Weights of a small GPT-style language model, trained from scratch on English Wikipedia: vocabulary 30281.
Each number is 128 + 32 x the weight over the matrix's rms, rounded and kept within 0 to 255. Layers, rows and columns count from 0. Numbers have three digits each.

# layer 16 MLP up, 512x192, rms 0.111, rows 228-372, columns 96-191
157104142100165102133133183135153112171127085125056039108136087212097088148132127126173144154123140114091062145124129177140113116158059120167112139135126121134091134131122144152137139116125162151095139148106165179182123193148129130062122105152124174105094147093150121133118178153148115138
170094113141087100105079141154109138144119126108086127146128204119123142137122148118127164128103159142134143139091130078114152102092158133140124145109120119124102174146050147130096160156122163135138125109125133124117153145153158151134142144118165081052148163098054128160122123125110143158
083126169117086136132140072183172132087181114106136102121146166175139095118133165138135129134097128148143131128160127078110115115126155143125128081100138147145163087142128199128141054086139094120128102195121080179131119143122158145152113080123110130112097094133110163135115184134111147083
117096163215129152095126128141122152144117151125178104100138132118151150084132182156121115171073112110124086155076114116154098144067110111162124093162151120141132127109068153125110089120196134106174174173121146159150068129109137122090130099151203076108112126151131135132150104116117149088
146116147132152125148096148079167129173123103150173137089142129126106083182115049113173151076110091091109142097141119158122137099150106189129101114112155128031123133158143111142145129141109137101154105131083120077198091174139090097091166126145152135152118139135102136091124162082107202087
087122119148087107087109147101141163111105161082112074133124175182144163124134105147106142116170117144147153083127166128092110124136130092077154209145096112137120102112143070092125160102130122131133104153120159127140139154093117109133131106136106140147091154118122100170120146101144169161
072152138132107091113061088065110122104059133177156144082017227177255237163204169081097211160157105069090150130040071166134028120190085147026129245147199156223214055236083206114057069222137144193097153054112154120100037159163246160148070098032007181013175161185129017195066075083045129173
120108102169193120125207081168156110120064131132092081117123166087142153121088167084151146162129128159148146066088120154142134076114181104117083080132142113131137176169162086199104126122131146100124126154188146131119125159177136093126154107122140073123124078095156186153130133157162125166
126179109150123213174179111117104166095077062113159074098129095153115142099165081149058122121106171108143157130079062139077106072113077142132138119139120154175108148100077119098090156163210086181103179167178153084190150117071124116173136057168112077114140182122114171113111104050092159156
134121100177083123124127111145108061085118122127124175116086125122156102116102159154115121132108138116183182105137087139120150127164165098107118058115167156128134150131113177124174088115124180161109120129114092180163111061105105121176108079063172156098094144097099104089144106172142113143
108116163108136099143146122132091137113161084060149133084164160115137169119147101169140108125151197135098139041169125164105120144090126062107164170128105135143163184086169151069138119210128168078097133125065092145134039107118078152094080142117141165148097118108137094138116156115110119129
124077126108136051158181176090101102168097102117109142119131141070130119081090164157054174118141131133159088078126184139105142123162132158141172155139139135143108066162151148135147105134113168124178141099067103144168127108158117141165165081093137150073083095108113133127143160137138167097
140126155160120133108133090168165143128114078083088135090115181117140101164121104139117071186143175114198028154086111153146139116138140131122067113169123141157098109180128121117133167119143196090141127166117122130088172102102141106167122103119136186118081130074133173070106136169160161142
184168150096119245129128176115144121138111130144161117160123099158164193199151102120141211167103137082171117095106066038102089129091113128077116116128072134093139130138122115071145114104137147149058155131096146116110145085049157151193173128116161164133078146189158142128152126163160118128
083167137110136100169192151161153114164140111144154144085129157137137135157153148144110105105079125146117111132112138129123133150106160151122196112097076102115136133161092079128158102121096134168091143116178140156140135161104151155136115092126181160142083164093165107075090128085102128118
088135155148063138127087220185103153158148137099119122081097120127170160101159125133159124150138133170090097087137189150148078167104123155158130143125071067123084142143134137144101108147127153108156179103154109099142153157122087136125133116141225140153158180159101118193131127151107117121
124142129113121128151156157102148083073056189180130121108114088145113070130150143183137082097145149105131126086119126079098182121070143093148094093123134142093076127189105148108075132140187142141088167148167157136142131178124145106138124083128132144106087134138100218133164120152144103159
067111116164109158104142056130130173157136153131099120149109139108090148148103089122186044118106083124123107125132145144151108112076095085096162154137152130087152125120131120107163148169162109136060119105144160122133130099121127174114107093120185147149127124160133157164209143232146090100
073163111126209091076094077136071088134070123102128125120146136174109152142118122142071132137141120118097167175157134108180131138110126110153119084085165103125152146149169144121087143188103105089144147129134146160142149098155093087100175132152174100146155170124181081143115161116167086176
090156137110150062109156164113086116154099148131142153078096116145131136162134088195159111083134188189177139098172080129140082137127155143129161080150181099122117141118096121120126107055128149158093157163088126154122096114087138132179128110093074144129140155071139125058113113137174129130
138139101099129114096199133158126139094166120094107158135162076129104142125135109091127107134155139173093100090124138145109148145142132123134170127154119112172097118117154165198119107109111129165200123134123135107162108102119102124108105113124150183150165142115113164097094126169154112112
171137144140118086129135121103076145145117086145082106141069102133135066158144136202110083132125086144139162133083088149119111092125116100124129110193121166134114195151125101138107108135165160190117125117112182077090167139097102170120187123157094148155109193130159134096108099129155146134
066122175172116181184091137152132119067168103115106146147137140082158168131154164153121120092139112139096115133120136111109111091098079103097084115126121138157102075094120068165132099093093163059124114082097103118097131158125118108173169180152187139152110139139087121153113079196123136114
114108172094131134150160115115133131106086113189156169088190174104132161134145102194093107153098168159110102165150162069140126135083104092117098097128185120139180144094077134122125114077099085135118173084163122092166100101082186109136115092189126105143125127086150093117159182127118177135
109099105150085104139095095145140126122180102119172108080150117157114124087139133156091115099158124104164116099127128130102206177150100088127113114105159126116161192148168135148144105092115097081163115158153121119147117153118121143147080214148116163116131124143107117161187140116109107200
149134153140067122095134106098149160132165108072128117083113149136129081061169160086183101123081105126150190123133147149148081104072087117104160113104185129065164100098146092187080122181142167120137079157085118185153097058141127131122125132148119157174141081134114188130141099122124173096
127163202131118122104126156138137093088110152121193167141117189164151142142181139159147142139131172126104079113153149167139105185122118093130122201110116099117170159101158179071108132074105117120142189117140170200173104128118099176115126138112143199078131083163154124121116159127128139055
146094101139114088129138136149140102143137149178101152150111130107131119138136141169148108148105119089116145195170113102112120181148124162104089085053112130164130128054133161111119186143111108146161141187156110121137112047132101141144111156102183117191082139187151129103147102121124148128
182140099157132128187168125069140125087096083143126144103088134085100129113148106105142153128149163107166064153126196176127166124125162149127170086117123184104179076124156072135086116080140133139157117129152127103135127118108083149165108104139085148107161093162119106085116121116168155121
108179136173167071075107094131173181135134045145110090089106161124133127211110139101102112090113149113119138121104075150099122100136141088108104128134107152062105101081137124136119033168225178215114108115153123126158155111112137125129148110103157134139129136088105187078126119086099119151
136108156110089082161097142170145080147190091108136106123121118162130167112137136075095119169170117106170143172141132130138117137099166110123119114113121120121119070143164137067181102134151088125067166104136136177078184075162129185105151126097127165140084073147104079124103123144058148116
123145152134120105114114102131084120146129131140155129111112128155140129163141155131116167128088122134124150131100168109114124106150120114162115118108149082134136112148091134119140113160137166105149129150119146163103107076136135156114117173200122138180143124116121111140092102188165153165
087093088089162128176134094119141113126105094151079127134142052082078123097098121112102120122117108144155112159095170135094122095113111180136208112181148066180146095134135060171113095121201117116126196145125160144095123096086154161146114126165139095105108145195151173149101203131139188139
143104123123130112101075160110146112078165113144103183138118125112101121189187138164093135054144114137132097058065140089114162178113058154180120084168157167089130111114138117120115068129117101132118201111085157066190112130142133145108087140105180116126092155150140115121167120163110146119
175082156135120070137146130139130091072129133126143142113156160096113148162132143118084102070124129112144073191141119157123176084095139111120119140141126120125146148146144157160130089152174161159077102122079089122127149149083160134099128157149155090102075123143148182119099126100082111161
168059133105112160168142128149044072112090134094129102101121128111149087106173096111087130085158106183098066090144155133112111151118104099144168193162120171123136111124158130191098143145107096154169133135184117152107120124157130133123134097151110126151090156077149114166120098167151131119
109196158128122102156104097140138140181124098119134099146089133069108127116056132138132192199135137080191119114122100106142163163112137141124100094126094124099184104137121134053121141127161112112146133149130139163139142086113133121086125162128130083085136164142120140112123110112107080100
155118159135153135181130126095140122124179131116113141087141070193136108149160116130108105208096140109120096135082146150171165133173069163108143099153135181159087135159148131098136139100135194148105159154153126170145128079131083159131115175132096194183114128091161107140125098064165126151
061112138069100151038185070125161128156123178131162114160192076105104092157117155183133172156176162086171124132120114080208131097149103137128126104126166063121088137122058111106088113115138073097138138143111113100106182139106113122151104143131124114146165104154121108158154192127112072107
156167117169122168155089107152141118098203148179111115193118156084134129179137107104146046137092173095129100120088153187147134114069184180120160143087153185085135157119099153098135091142136168209098143124095203133111146179135155123159129124059146110092156102157133198109122094102132156095
125094112129116145092155146133090125225145120146143079117108146088110146157121147101108110114091117132125146120203135097120134121091106127156101162146137131092122111124133133144163131111119125110143138164132114079087038146145134145122120146115127107132106093125125097141126170175128140099
117136199127104119166144157178166174107096138086081185106105131103151144113109143138090126124105161159094112126066125150132131128124220129102144152085154122134119080169164078172086124128169120087199105104117087162176154137085162080162112150109135149089160173096121123080111097075188136107
095119107069119132138151101166129164141083121134110136140082161088094158148122165113145149137115107126116149129121142171132126132150150151126089106097136123121096139145107150107100117132128138119159145127171084093130131105183044153118119174163148122089105101137119135118166105146170089183
122132142189155113160137175138132191095123107165128135125184072092127120142127116141111111166165144107112133131110159096145075116100115127123122142183090060159111086157163146155129148079052135088159152117111149100125167153107115201165141120147100190090170056106123131161128142098142138133
149110175110144127125130130132149145097095117102076097179084156112140114104154149127128102149119162114152062137154186138125181142094127130178105144155150152130136140122122094052147142154124143116182190117145148071129176154111127111179156155141162199146106159086093121126123178161101144115
125190115149127120136131140101049112148156163162103104152150134110100089136149129145106161191152144124109184106083158139127137119126110185107099065142130139144122091101089125134144174155110149064108091162103167128153153146135075188084088144109115110104087153068131120078173093144113134154
145117199124113094159116135108149122110148118153112139129127130067095172159142178077171097089108092110142103173120102162064078119100114159120180145092129122075076064066140067122184096131148106161130121180102124123165092173082120179116195046137152125167095200173129102146106097149144234134
141079161143074136071133101124104209126073168147151121079113116067129094095104101141110144084204113136101162108129168216131131128134172104106139151175117139135098144135087071144113146127170134079180105109109173093188106118101147122166140171102129158179135067174119108106123168165131134147
164168179139128143117129166137136115106094094166141197154160078194130088113131124093080111160142134081118108201078131105117096125057095125085168133078087135134095171172117142058142135151153145163126144145096119150173115144161148141101139115144142124167109113204135190147157148065143115147
141090088158124182057148128130128124121098153143182151135141102065130091138129156161076091112143139105132102140165149081167116175112135118093162103162107126135109129115138109145083154108139108110165124120122132139168092154106127116160110106090073150102042149164104127118135093113106132154
166132121148111179081144142151102129112185076100123178151079182119113133162119158087118140102115073174146197178075145142094124094077125122106096101108161104118106156114102134181110163140118208173053119067151059140158095117157091185128146119109163110128102090154070189123101168148137106018
120162149107166147087167088165176125112146145118127203066145141104083133159132132136148147170169107073128123128092137140130158116122139134075111165146131126081160077130185149193097161066118129100064159153144159116135108146156137147128130079172154060183074087198139143119159133090163119166
076158118130106098145081169085100208128110120164129182174159130112084193075157158149143152131180140167109139145138103196096134098065111172130177110107148174181145199103114142101148161112147138113151107145094154099121093131145121174156086111102098069116097095171099116093134140123137142094
075160126176159118090110157086140112130135123134168116148121187144123179191138124137113105181136172118128173096135102154172152099139143109068128122107085166123128168177083120129185174180131132090111122085107160175144109111117110136184132120114132121145145156170151136135108164155196110216
110140113142097152127158131169176158113122124128128195148189118168163139126140102100171058120156154148108125122132090152126153080100157097060140080101089069148061119130189109121137177122143122151169131156101142064076115122135119103132125115111133172138182106106111203121170135154097168174
158148118167124106146114154100166103114109091120140088105116121127161102065172159148136050082116156087118116144190187181122121143143134101130109070170134145116129168113102115114160105141108045114178143139160114126116131168091152146088160177122139169100147135165184135190125179130101105121
133084188152102091153167187151165102096102105080124154151140134148132165130114127106081070126139118142162146169159090190094208191110112143132130092121132081167170137130172126147107083142130125090144115095167174150119103100149119143122166094124069134125074095212163148119099117125092089117
168062119117108146124113172141080112136108144131120095134144131134127176108125144127148082186093115142163102149152115146117161114104145047112153077121167131144125087121131098173080128057150126088079166225124137142077114158109141152107135138105091096147120150155135189124142179127143106077
129131159114157100119086159111105081186142125155060103183148129162125114118088074070139084139084137130101146191170117144071133115122136158147124053123109139182098137113150149139190150085154069064117137182090159117174060087155154157091116151209135139128077108089123100188165125120134099067
109113140142178185156142108138086122133090098145137096123126112118099150134096115100109134166107154089188169130087118150148159143131116148128110099102107130075156122152152092072114103172140218137120132157093159116105119131164142122166143134127093143190104127105185052177174168125140122171
155103168075090204128131101153113103108135129132036162141115162130108148170170112080178133093118124125139081126188181156122124125150191144108113149188129102105125111132067075113117117143080163083097136121116112177137103176120146187127121121132137100120143129150129035127142121191136161135
117104215106115063179169133124103128091126167139101131161137133111112137164201103122065094141153164112099120107130094109097124090128074112088085128171152180151125169100094103132146168114165099164115116128120177146198139085137130162107151152155161115093081169107160149124173101099091130134
182128056134124153075133109153168123131115113155161153092218204105124102139147108092115131124089158096102131125111102115141132134125114113112135139140133121105113130151080162159080160105144108092141163135104144201099124113167147138119069202134159161115137110116120052120124180095099109112
124102073114176158126089095166128132139148144142129169118163143139113179180171121141181117126103143129122133159154108132158117106106138072091153183110127124157124162113146073174145111107117149088142106084159133135104107188123095117143109116084143123120082128147162089104146138098104156111
112181107129088104163141132084147164075156093074138185136189144164156144119090118125155157150108161090081078148120114163137129185088092134133142136148101169120108132142138130162134129159128111100136133122134167178118148102105125103174098131189150107101151111126143135133139143095081136176
165124159118007071145191171087081066092175147134124096151155067149071143077110177194134183128174146079120135060182122139120102163114058183110087131135155107214176197134148109110111129150126117162123153110130162122111137111168116126138146112185151161157106129123120114100161102165060114126
140139122126082185131123137111136056120132200095152125117141123134138111141120108155164123135113149077142181102109090183131104179101145153119097084113098112145132122148175143129174171108136108120106147109072062129113153096090125168088127156146106203127120131135088126114125121097180173155
101164111159149144070190133151152051116122143141184158115133130141102183089183089141102074109092118076146137148101087209136149073084100150142135180090131107132139124103098144140184082123150181137092115130110168196146087138144096100095101173090114157095116117146131094084095116124215147160
078128145144136189089076124123089164091090156120103128070055215135154217159122149126106163117075181104149057093149140086114073134129099117138126178169129216152148130133121216095132173118127147157150120075160117150096118062168207151124118150086093174034145146160154134205161121130137106121
142104143110071106137192146157162139153149053134159169134177076130083018138166071120144082082135140205232172165185178140129153083131192102218141045171119139137087213098125075106093143100165128151098147188121121156137183055054118154155239153206154103200085126105108102092147185160187092096
179152117154091120129080155086199142123135119156120164130148172117113121116105130108155138063146135179172143124124142133140047150144157148133143135127145124149137094103145121173111127129140144119113188117091120111093132188163150172116126131137107101129098086158096089153109086142156111091
091186139137115145157111131125100130137107098215088111133142131102119122119101107123144114043157143080106100065079169098062104129078152120125126168142101104163120082111145134121171118165131117092124111163115149145154153237131199152144084157142154098155154062114188141124147118126077123123
071088087120135128128128134094099133085104115160098127141146137137079139116093152187175165138112199125139081096150097041166155149120086057147169085099153124149107157131135101142110150177150147140071133100129091078158162109115117079100124125060148164095152161128114161155132174152094121087
046126171084137124100138134064085110094105137103151047152124066124102139104089107162161085160158144106170142159112125163171070134176124137137133120172180136147142143172099135132167105136129131101157135146109156156116145133092066118081167182143142137113131103125135173162103145150136082093
108131108104079128157135096135133121200181127141113078201146159213146101111147103114181101111129124123079133136141160096120143126005112143129143182122135109135141161097196130159104097113166082117150105134148152125152112140096094171121129115118135130123207146226123094159080150155119116150
194144145108170088160100135121112136135122133110148192124213135153142114139143135117102143113059148090152149187123139182157126069140149086127154153164163120099139137160071051136178112176133179121135161104086148106139167090134094137076133135121159100097095124155122178081112104145081120129
144222200160125165064142142125157169102127154110106163112078052121134138120170105103146136148160116175068092106138131114089149136136109083162179081091141152124144089177082159097206209120156082171112121097149112112121134144152118070118129125107101124143090139142094107127131141122197127138
162089102176161090087119182117171143155127122153135170167102146154118113144202116143136111161174121112166186116144185113123196085216137152078091091121121123111080128161109091083143166110094162107143111114129140165133107045120131140146167118125165107130083104093050185101096112163077129145
119032111141174136098137154180063160184079107136155125157101147149106121175098168128115147083114171096044121155181179114107091124040149120125176201090056158137099193045105051156136181162071123133099095104135134173131089190162117120113098153120160130187123145080200139086158196138120058172
137112037110099181123179112150082075124109087108153125053127164119167118090107173161133142155124136117102080101166140171138077115129174191135121137161108095118108135137151165159108127165099158138082151110145101182098123155099149111143162197103127119152125133177116131135156118206105128119
156121192089119154106126072182097098168134170161145142113123110192115134117166176163139104083065096104105136156105104122181147127118099122138138099120096146116146118173086111119172129116144092149071137119119147100079143129129203166113182103115176154153113115222165135139175111132138117188
120150171087133114056098195146060150173183068200204128069134084127117112134156177097111129118131178181133133108172192195225141127163131156094051121148128189104123113114127155129126085137104120133165158128094127105152137139056167133096080128122078216107092135115097193128177107116099138166
138096145123115125128139145136196126123119120149116136050163108133090164176116186116152151112129085137092146117164144086137098161134182170113128094165122124108150103137214093121069173207119113141130119127147151097149148118116167125091135166140134140168079122096174127160155118103131180197
101097066135116150143134108072173128113070146115049150090115152151104176042194068091174148116080083171165147210153158087088128136168109117101065098167131110153142147099158079150153183120133153025039138071158149127107131106108096132143112154105167146104129151090106169088162134171110124197
086103116137115148116125151142108105118165158170145163086113120146077159099116091165140139105174182111115216134049133131105091073132077077142118139098150149137119162145108139077100187176187138154113140148161068140129097132204119169141097091117135126125119119142113150144126048097151103142
119082046122123131129144138114098155129133152098120108128151103094123087173128170095128129091161151128105121171099195197129107164089046147125155153095109126159168135078107187053152135107092172133156102107140082091109089127101123095126121160098174158099115096126147152171092080169086143147
135182139102103113078147156144144093103070097129171165087141072141131099131194153111113112120127147101136147107090126152092138160111127155093188132107130135160160080079089140096115105123125103163121195126116173104124178117124129082123155082101126159142088082119108150124112151155150142176
137179100109096068180083116163124149180079064143140160105101140107110115105126171141165134154134167133144129108164122089158104081157083128104133117130136145129132176144121137131180170170098164105094069171119197134119124077115102198081114145103088187186167119151152116092097156143100092113
115148132153157111178153158109080101114130137187128113095121132119143124139122109122134089098160105085140145154150126129087161137096064120065126125188113100091167109138166099118149166073148112116130169151142090115119075137123146115126105139079134088105086114099113158072144129156097135165
133155176131117087161130137123101149093157118173170115123133157148128166137069105118193134185123192111116094055109172095166130135138144137116117076154146096087102128135154115098078140121121100136083082154087154167123124104131126161064133166136061162192189149080125098143164114165144207148
114102196136154144130150191159139143126137170149162149129151112163163140140128156133070079143159177156099136130155163126108136182153100107134127119124150142041155153102143129149097150138059127177139114143089151116151122148165131100093144147151099157140107130107143089099166141140121136143
113161143126143154164120195139133117112132057091115136097130127156136176162104102141091092095089121166084086087136076140120151163147118131111084119108044169134147119139120173127167072123120095166138117119099182205163083131135122155163082133112105103146116190123136098172170114150133129127
147133133148128148126097143155122087151147123118159148088203069150129126117111091102155140084112065113097149139165156132079096073158193114099135066157135117147136073091058127073149130095115096178163147084145115126130099100162191046152083113195124135077101204098151100177190130174087159106
087123161091129132115137163137138126181058126163101189095112149087161091166154078116132165211138122106147135135099131077132141125091127179123099116160139163148076083143098141113172108067141154132124156147101117150114142101134101173116167164119104119129119170068177120131169180096123087148
128101138086108110223096111148114124131138168137128137124052126110150146111160119120243147059118157162126177155033121121126139173132111114173148180117105083159082151112044157088182103132155081158122149181161112139113115096111141130141132183119111150115141116096090113133142078093089109159
097095138168113111119175145087181087175086153121160127121111135145142141143139161146149088136104055109082114056165087116108122123083127124173132139113119073129118122180142136185146084144122112086096144181138110102051148073111107100145082122100166064130157091084180118123129088139157129096
129175089101156137114179103124077154171106183114113126097118167100148153149083139096165101125049121117150141161099106100178124120135122140072140115183087094160159128081073114112142108164136133104091064141206130121103210170134119168132094159174113092106200093133114132103114192164132128174
113122179103101121172107108103129114182134140104153160162124146097168135066142193085095120094107071060137128112114113152139073190077168152159136135139190135119153165157120118171164169127123119155147154172167127119061161114099146133104115134126177140107115159149167121135118131035171123173
122097145092113126109135120147092106065142097111129117116165099171126143172094108122078102102153045138135124158111124208098161092138092155171060144087175159116122150105150154122091109127126140167169142156159076123134114069146123118119179126060146087085123140130144086104138112170126114125
102170147099120133113161123084105083130158146147149101150067184208125123118150128095103133132156080110126144164088136129135177087144075158138169132076094127130096090090140153105118104088036121169139085181127122089110114110075097108131144112173136098131096119093107088113187170092160113085
128112123139142117082107128181168175137091121215118131113110104123132108125139113143163041160133122101103118120079161079101138139160097150153118126103134150148143128125137119136099045139167164135189214136075074140083121116052123152141149147187182099110159149127121139114181129111085137136
215120154112118061092132106160124132157165089112141107162140146181074153063137156170097111105115201165096108193055163170168114177155126100146126109156137123118112120104115155119142128107144081159071150149112131123102118155114130074066131176200151128117115185137197158086192152096182106137
146151152129118125093167093125132195137141148138126168158152097133160126086124066130157177160095095137128114184109078135108131115095173090174140102128075133134117110101123123166110165136159124182093100156195128131155160128126137159141120151086143112157139140154096118136178185095129144119
114165099070141153113141155128089137204149162081142127115103128171097131156119132146157115130092111205175143148122100128149122090148138119117133118095138072123121125152096121147151147123112158137136089185142121146148154177091154123137110153144158109162162127109192081081144150113147178107
101085113074115147129178101109092150124136133074054113112103081126153142081176122127159180201121119136166165145199074141167118134149163037106103095191153129186102149153127069127119152118111138139107130166180170179062172125140120077142145132183180188152100112115130105098200123128136126170
114109049101183091115113133167130086147123099118139112156166111165193117136120051089089099159147140109171122122202191131066144138124149128162128114131173161065107123161095129161110164164097075116145136173146088120117083171121143125109111095125156071106128142188168167148116147170114130131
081103072142097123121124155125095133108139119120114084177185162161104097097160191088076094113112137103112147124121204095166134172129156144110139094140133144129059095098097144110098118128170168155115162075094163125095184130187110134196109092183137162123106099149166157104092078108116118158
140143114119122149121147141128119143101159177124156143126150110116144104133146120139133165063142167080160076097120116168136148125103181152146088117089122154101116145117110101135133092133128064150133087107135110053148180117084126142142109152166103097122139132127144158168052142113148160126
120091117122091156142128114114135160171159165128147170134092140146109069124117132111161092129135115087155112143094148128106089093147094150124108151155113104170135166090150142086121082216116166149099141139144165145127147139134141137131144102132155094137194089128118113148123096161163033153
119099127105104116127149112124143070085159113110083070071181115135147163071159106117121163108131112139173168132106151136146114161134126072163112184183182165075096130157066098109139150124086176113151156130070110141049191154132161147141095123174106075136115092146124161136131140160157109101
116089108114142131100116156179212106106105113146132100099120122157150155135161076127090091141174091160136131095155139091102105098104186175153149135196132170120099162110180129132169134075115142135077159128111120078181133125139150150097175086125088144137077122120108075185092085140136167112
072062120138107132087105105129143157118148113141229121113079167137149114136172091109146078109079157150171132078053136137159112082108049135139158174055106159131156168107130140110104066096150093124141122106136182158140094136097116157109100032126106148137082148179130148099127156106055130143
135115143128095124149131174154172193123158116113139146115154109153113111147165090077068171140145094139102096179170171160171164156193162082070130163161145192096073072098105092118122120160122096149156190158110178091162085188118112123143125107119130133159114160106169141113191137156141180163
112101142178108114125133101080147126133110095123076117179054076112102117139142144091141094131155135121185131161097163094174190115162130115128149117154161138114123153138157192141100063184138142157141114123080167094187130107144150142160123110136089122076125180114178097097123109129112176094
111165156106157126116127125137106113152115092095141079158151108135083096093152141106151136115113115165117122128151181107065138118132123141133079162152110132122087170086163127166144179068100105118106090126176147114161133106083070105132105121163159158119147093110145140099129122172173151086
148184095126085160145060099111102123116132152147142128155109129162119088116156122086109127141129140148164096114147137161150137140127139124109090114149117121167090137111111114114105114090105134137127063100109099145123134087077157174113121125113120171131150079140194136127114149148138156157
158146137118147142147147128088223147152132139104130141133125093136104146148089106088130062101128119161075137122176087134096107146117161112059131126189189113132098146152123100175126188171164112072071095139155154101067150247117125124148141067129200071180161149205139081141092128125140137095
115079138119091159122168124165137137087090171104177099152094144092138129094091099090165159134134178115124096084125148100180153131127167130084129081200109124127101154100175149149125079139079105096132139106089179155125159104123195104132243152127119134092121146094130164147125029124089090121
141076116098140148131168140122092131164121151126134145143165134093127101061165130092128072133103140182146132169164126058080119079100061167108083101101134117060151125075159157173170142171145177101100139118109157143111121128108109167113080104099137164100148120142143128084125158157098087079
125073167169143206117133033109155164137140144143099107132131135121084112159187118145182104133146160136122174106082183140086147219083184147123149100108174182136051100110133168142098110139077188141040158144130140108080151161146132118152140125044093139107111095159119103074142178113106149153
094136108181165144112130096134133145140103101139103184086126076187121118157112117113101162087148124117128160134121155175182196132136143118170080099155125124145072134135096129193151081154121104070132131138037133156114086104113094138136094145148119102106135097116122179126175103115140158208
147148123145113127105084117153082146090134104089127157124117135134100100141144031135134140148092137110088119109166101109144131155145158135099081089148128167056112102085154138124112063144114071181105101163149181179133128150136074164119176141111133113105097122160116182137080100118176130107
106125158156160146144142114093077150139086117124099124137112128124128132114065118151126096111111091114136085100118144151142158160139141084143131102155140086111106153140150102159115117148141093144182148169160131166104076172073172149105136122128120064134131160075106142139128146171183121115
172139137110138117161111134169123121140119121137119102114097146129072067184101124172130100141044113183115145120146137040164102130090130144089159093114135121111150167092189188097125066117091184078140148149088096139171153117123147072092108171141154145096183123144096150107094078165106145079
151111126107100162078131117110097143131177156049097093130122085178117130144130053099153123204172139159102148146072129192159137135092146149115109153142144066087120128128131128115096119108110153160147114102107168124215177109048131202126107133087115153122078105132090120112137092070173167108
090110055138194084138156088159144097121132146180125136088183071151125103153112109131130101145173170068128136149092157155174122132124062097148118105120132163115127151203099121161063123095044154121101153111149143097114124075088084109206185135097173082165137167098132173105115131110152164150
099076110080140122121163148138167184122114165144112114107171185099122144096127092103086089142158100111095056149125180144152175131117134152131140079140110094131122132138117122132117105144121112070152116104120144109126089092069111178110144118102061080151086121147122094156124144118175130134
121167123128115127142092150169115090177095071097136143144129124192151087105087105116085151155136159125171119147140131126154133172147146090129125113092127223158114093152127079131117108112162131106110180076135196131173124111142167132120142139127176090130186108106105146067161098092150116102
170088162132190147051136136157148109189088135150113107124132097122130107118099107140162098157167099142154132118131130123130105141099087109153151190076089135151148122163152098160104131093144173144210128092140141105138162139118141183136093099144091135119187130106113158171106194201151120150
162111092145090103118085117118107143142140117105183166083101130197135130090084125136139081072189150109133179207136133080140191160078139105125117109173095115106138153122119089133084178170160081064165173112089123143115109130135137163086134139060139124141145139129155112154163108209119103142
143113081131162107149101104155176094152096119111141120162201180130142119137135130139089094165141114087135118147163096080068117101115142135059164091079162108101162136154136135161116167141107064105103144113160121123138116121143107125085194160130127151139109116089155143093076117148130156144
160111109158117092089104175118156170061068107141131171129171187140119104147112085120125136145119114161146074063104147067090117096114136112114120133092094092175115170106159157073164076107049086147114165177138185147128118126099160090132069116126059099128216114124160102136138149121144144103
155104104118126169174115134134158082148142131117111140106082155112129131140120130094161128102082096153160129141092148116122157098097094151076150120123147184126154114128155063147094104126072067131138130126148149109059146142127141138130163146135097131160102129165183134175185160131138095111
174069098196108098095125118069124128127149146123141169115155135132164121115134179149114083169112088153104145177162153165120177138159149127166172151103137146100098127138142089082115168165154122177108144185135127119125147080154144121202081171157116129119151101136145111080119102114141142109
044120065089106123188106171093110087115101153174166063206070060116131120131120098168097125123182106182126162105111092130137161039082149176128161129195119094158097074115101124163075128124155126119141108109055157135134105116141140075202106135104140103106133177112118105110153136158126166176
133136151133078118090122124187233138143119115083083092141130186120161113134070159108154072134173113084131150121129142183125158081144104117151110116176109133126137149118128135143173113159129078162048116103160126094055106110140145171136064153148115133106130092106108141127112135125076109091
145140092141132136117080047088127056136147154176160134059086131109224145134101175139063140109099132105132089150158119131143117139133107102071152152151118141164112099134135237150146111159128125110149137067155203133154052130158182143061108131109075141106094148152151107162011086055066153172
104085121142149096128093087161111169099206174106131153108119142116131117205125135098071090063123086180112072126139127151102175162064106140152059162105110142128155164116195162127114092116108136125143110099159171079102129153111128182108102159133105126139099092094132122126181096090119142132
106120118115185124131111180153144120112130106139091118086049184204140101105111100167092169098150102139121134107140133087089188197124114175138134134106151100195165155098069109100102133069136192182179119165178118159107114109129147121143125148110183145096111166098063068126143102124115150101
083137193084095130112185115102107132139134147130112171217125171047166098117108169141109186087131132157127152115103108147203138141119106148139213106098149150120132063111081168151128125073137077171121122182179101109153086117152119119161152176122090103102126024158099119078131108130194123113
153173165164096088098141121079140133124113162155095118108070152183120090126146087112138195092138157070079151116138156138139121166106083060098133092151111139202126104114154087137069142091132090113120158089144190118121114134227132099113136151133127136129114085141120121141104123147118157120
157139146143132133094098166122092136117137181128148060108102092121111141109079127160144126113115157170116137110175142209163134153176060166111133079080091191107138148119113124147179170130122160175122132123137100129152150184125115085105128138177152160197152118171176109160157160140140126135
194142161143072151137141140090047097099156126149173097121120173112068201179139087134166079138089075107103186108118115166199169084146147159097099098086132146131172138154105122162104126110086147162195180176144097129068140134119151176084119174087099127115128107127094136145172143141170103110
099171104164147163101097121135179147183095145129115078119156139102139150135068114122147125134105119150104156079143080092157148187171148146137158141104173202117191101146070105114136057156116086114139173158155151186123093099158186113098125092148110122184094148138082129138135142113147113156
146161073099114154195170128163143185188126058113130112163147119115118119100090090135106147137124148166104138113120178105062058133129104120135107112111132134101174104103133130126135120117154109159106129109139126186101057158143142103149177163157131138126073095129173055103116055088089134091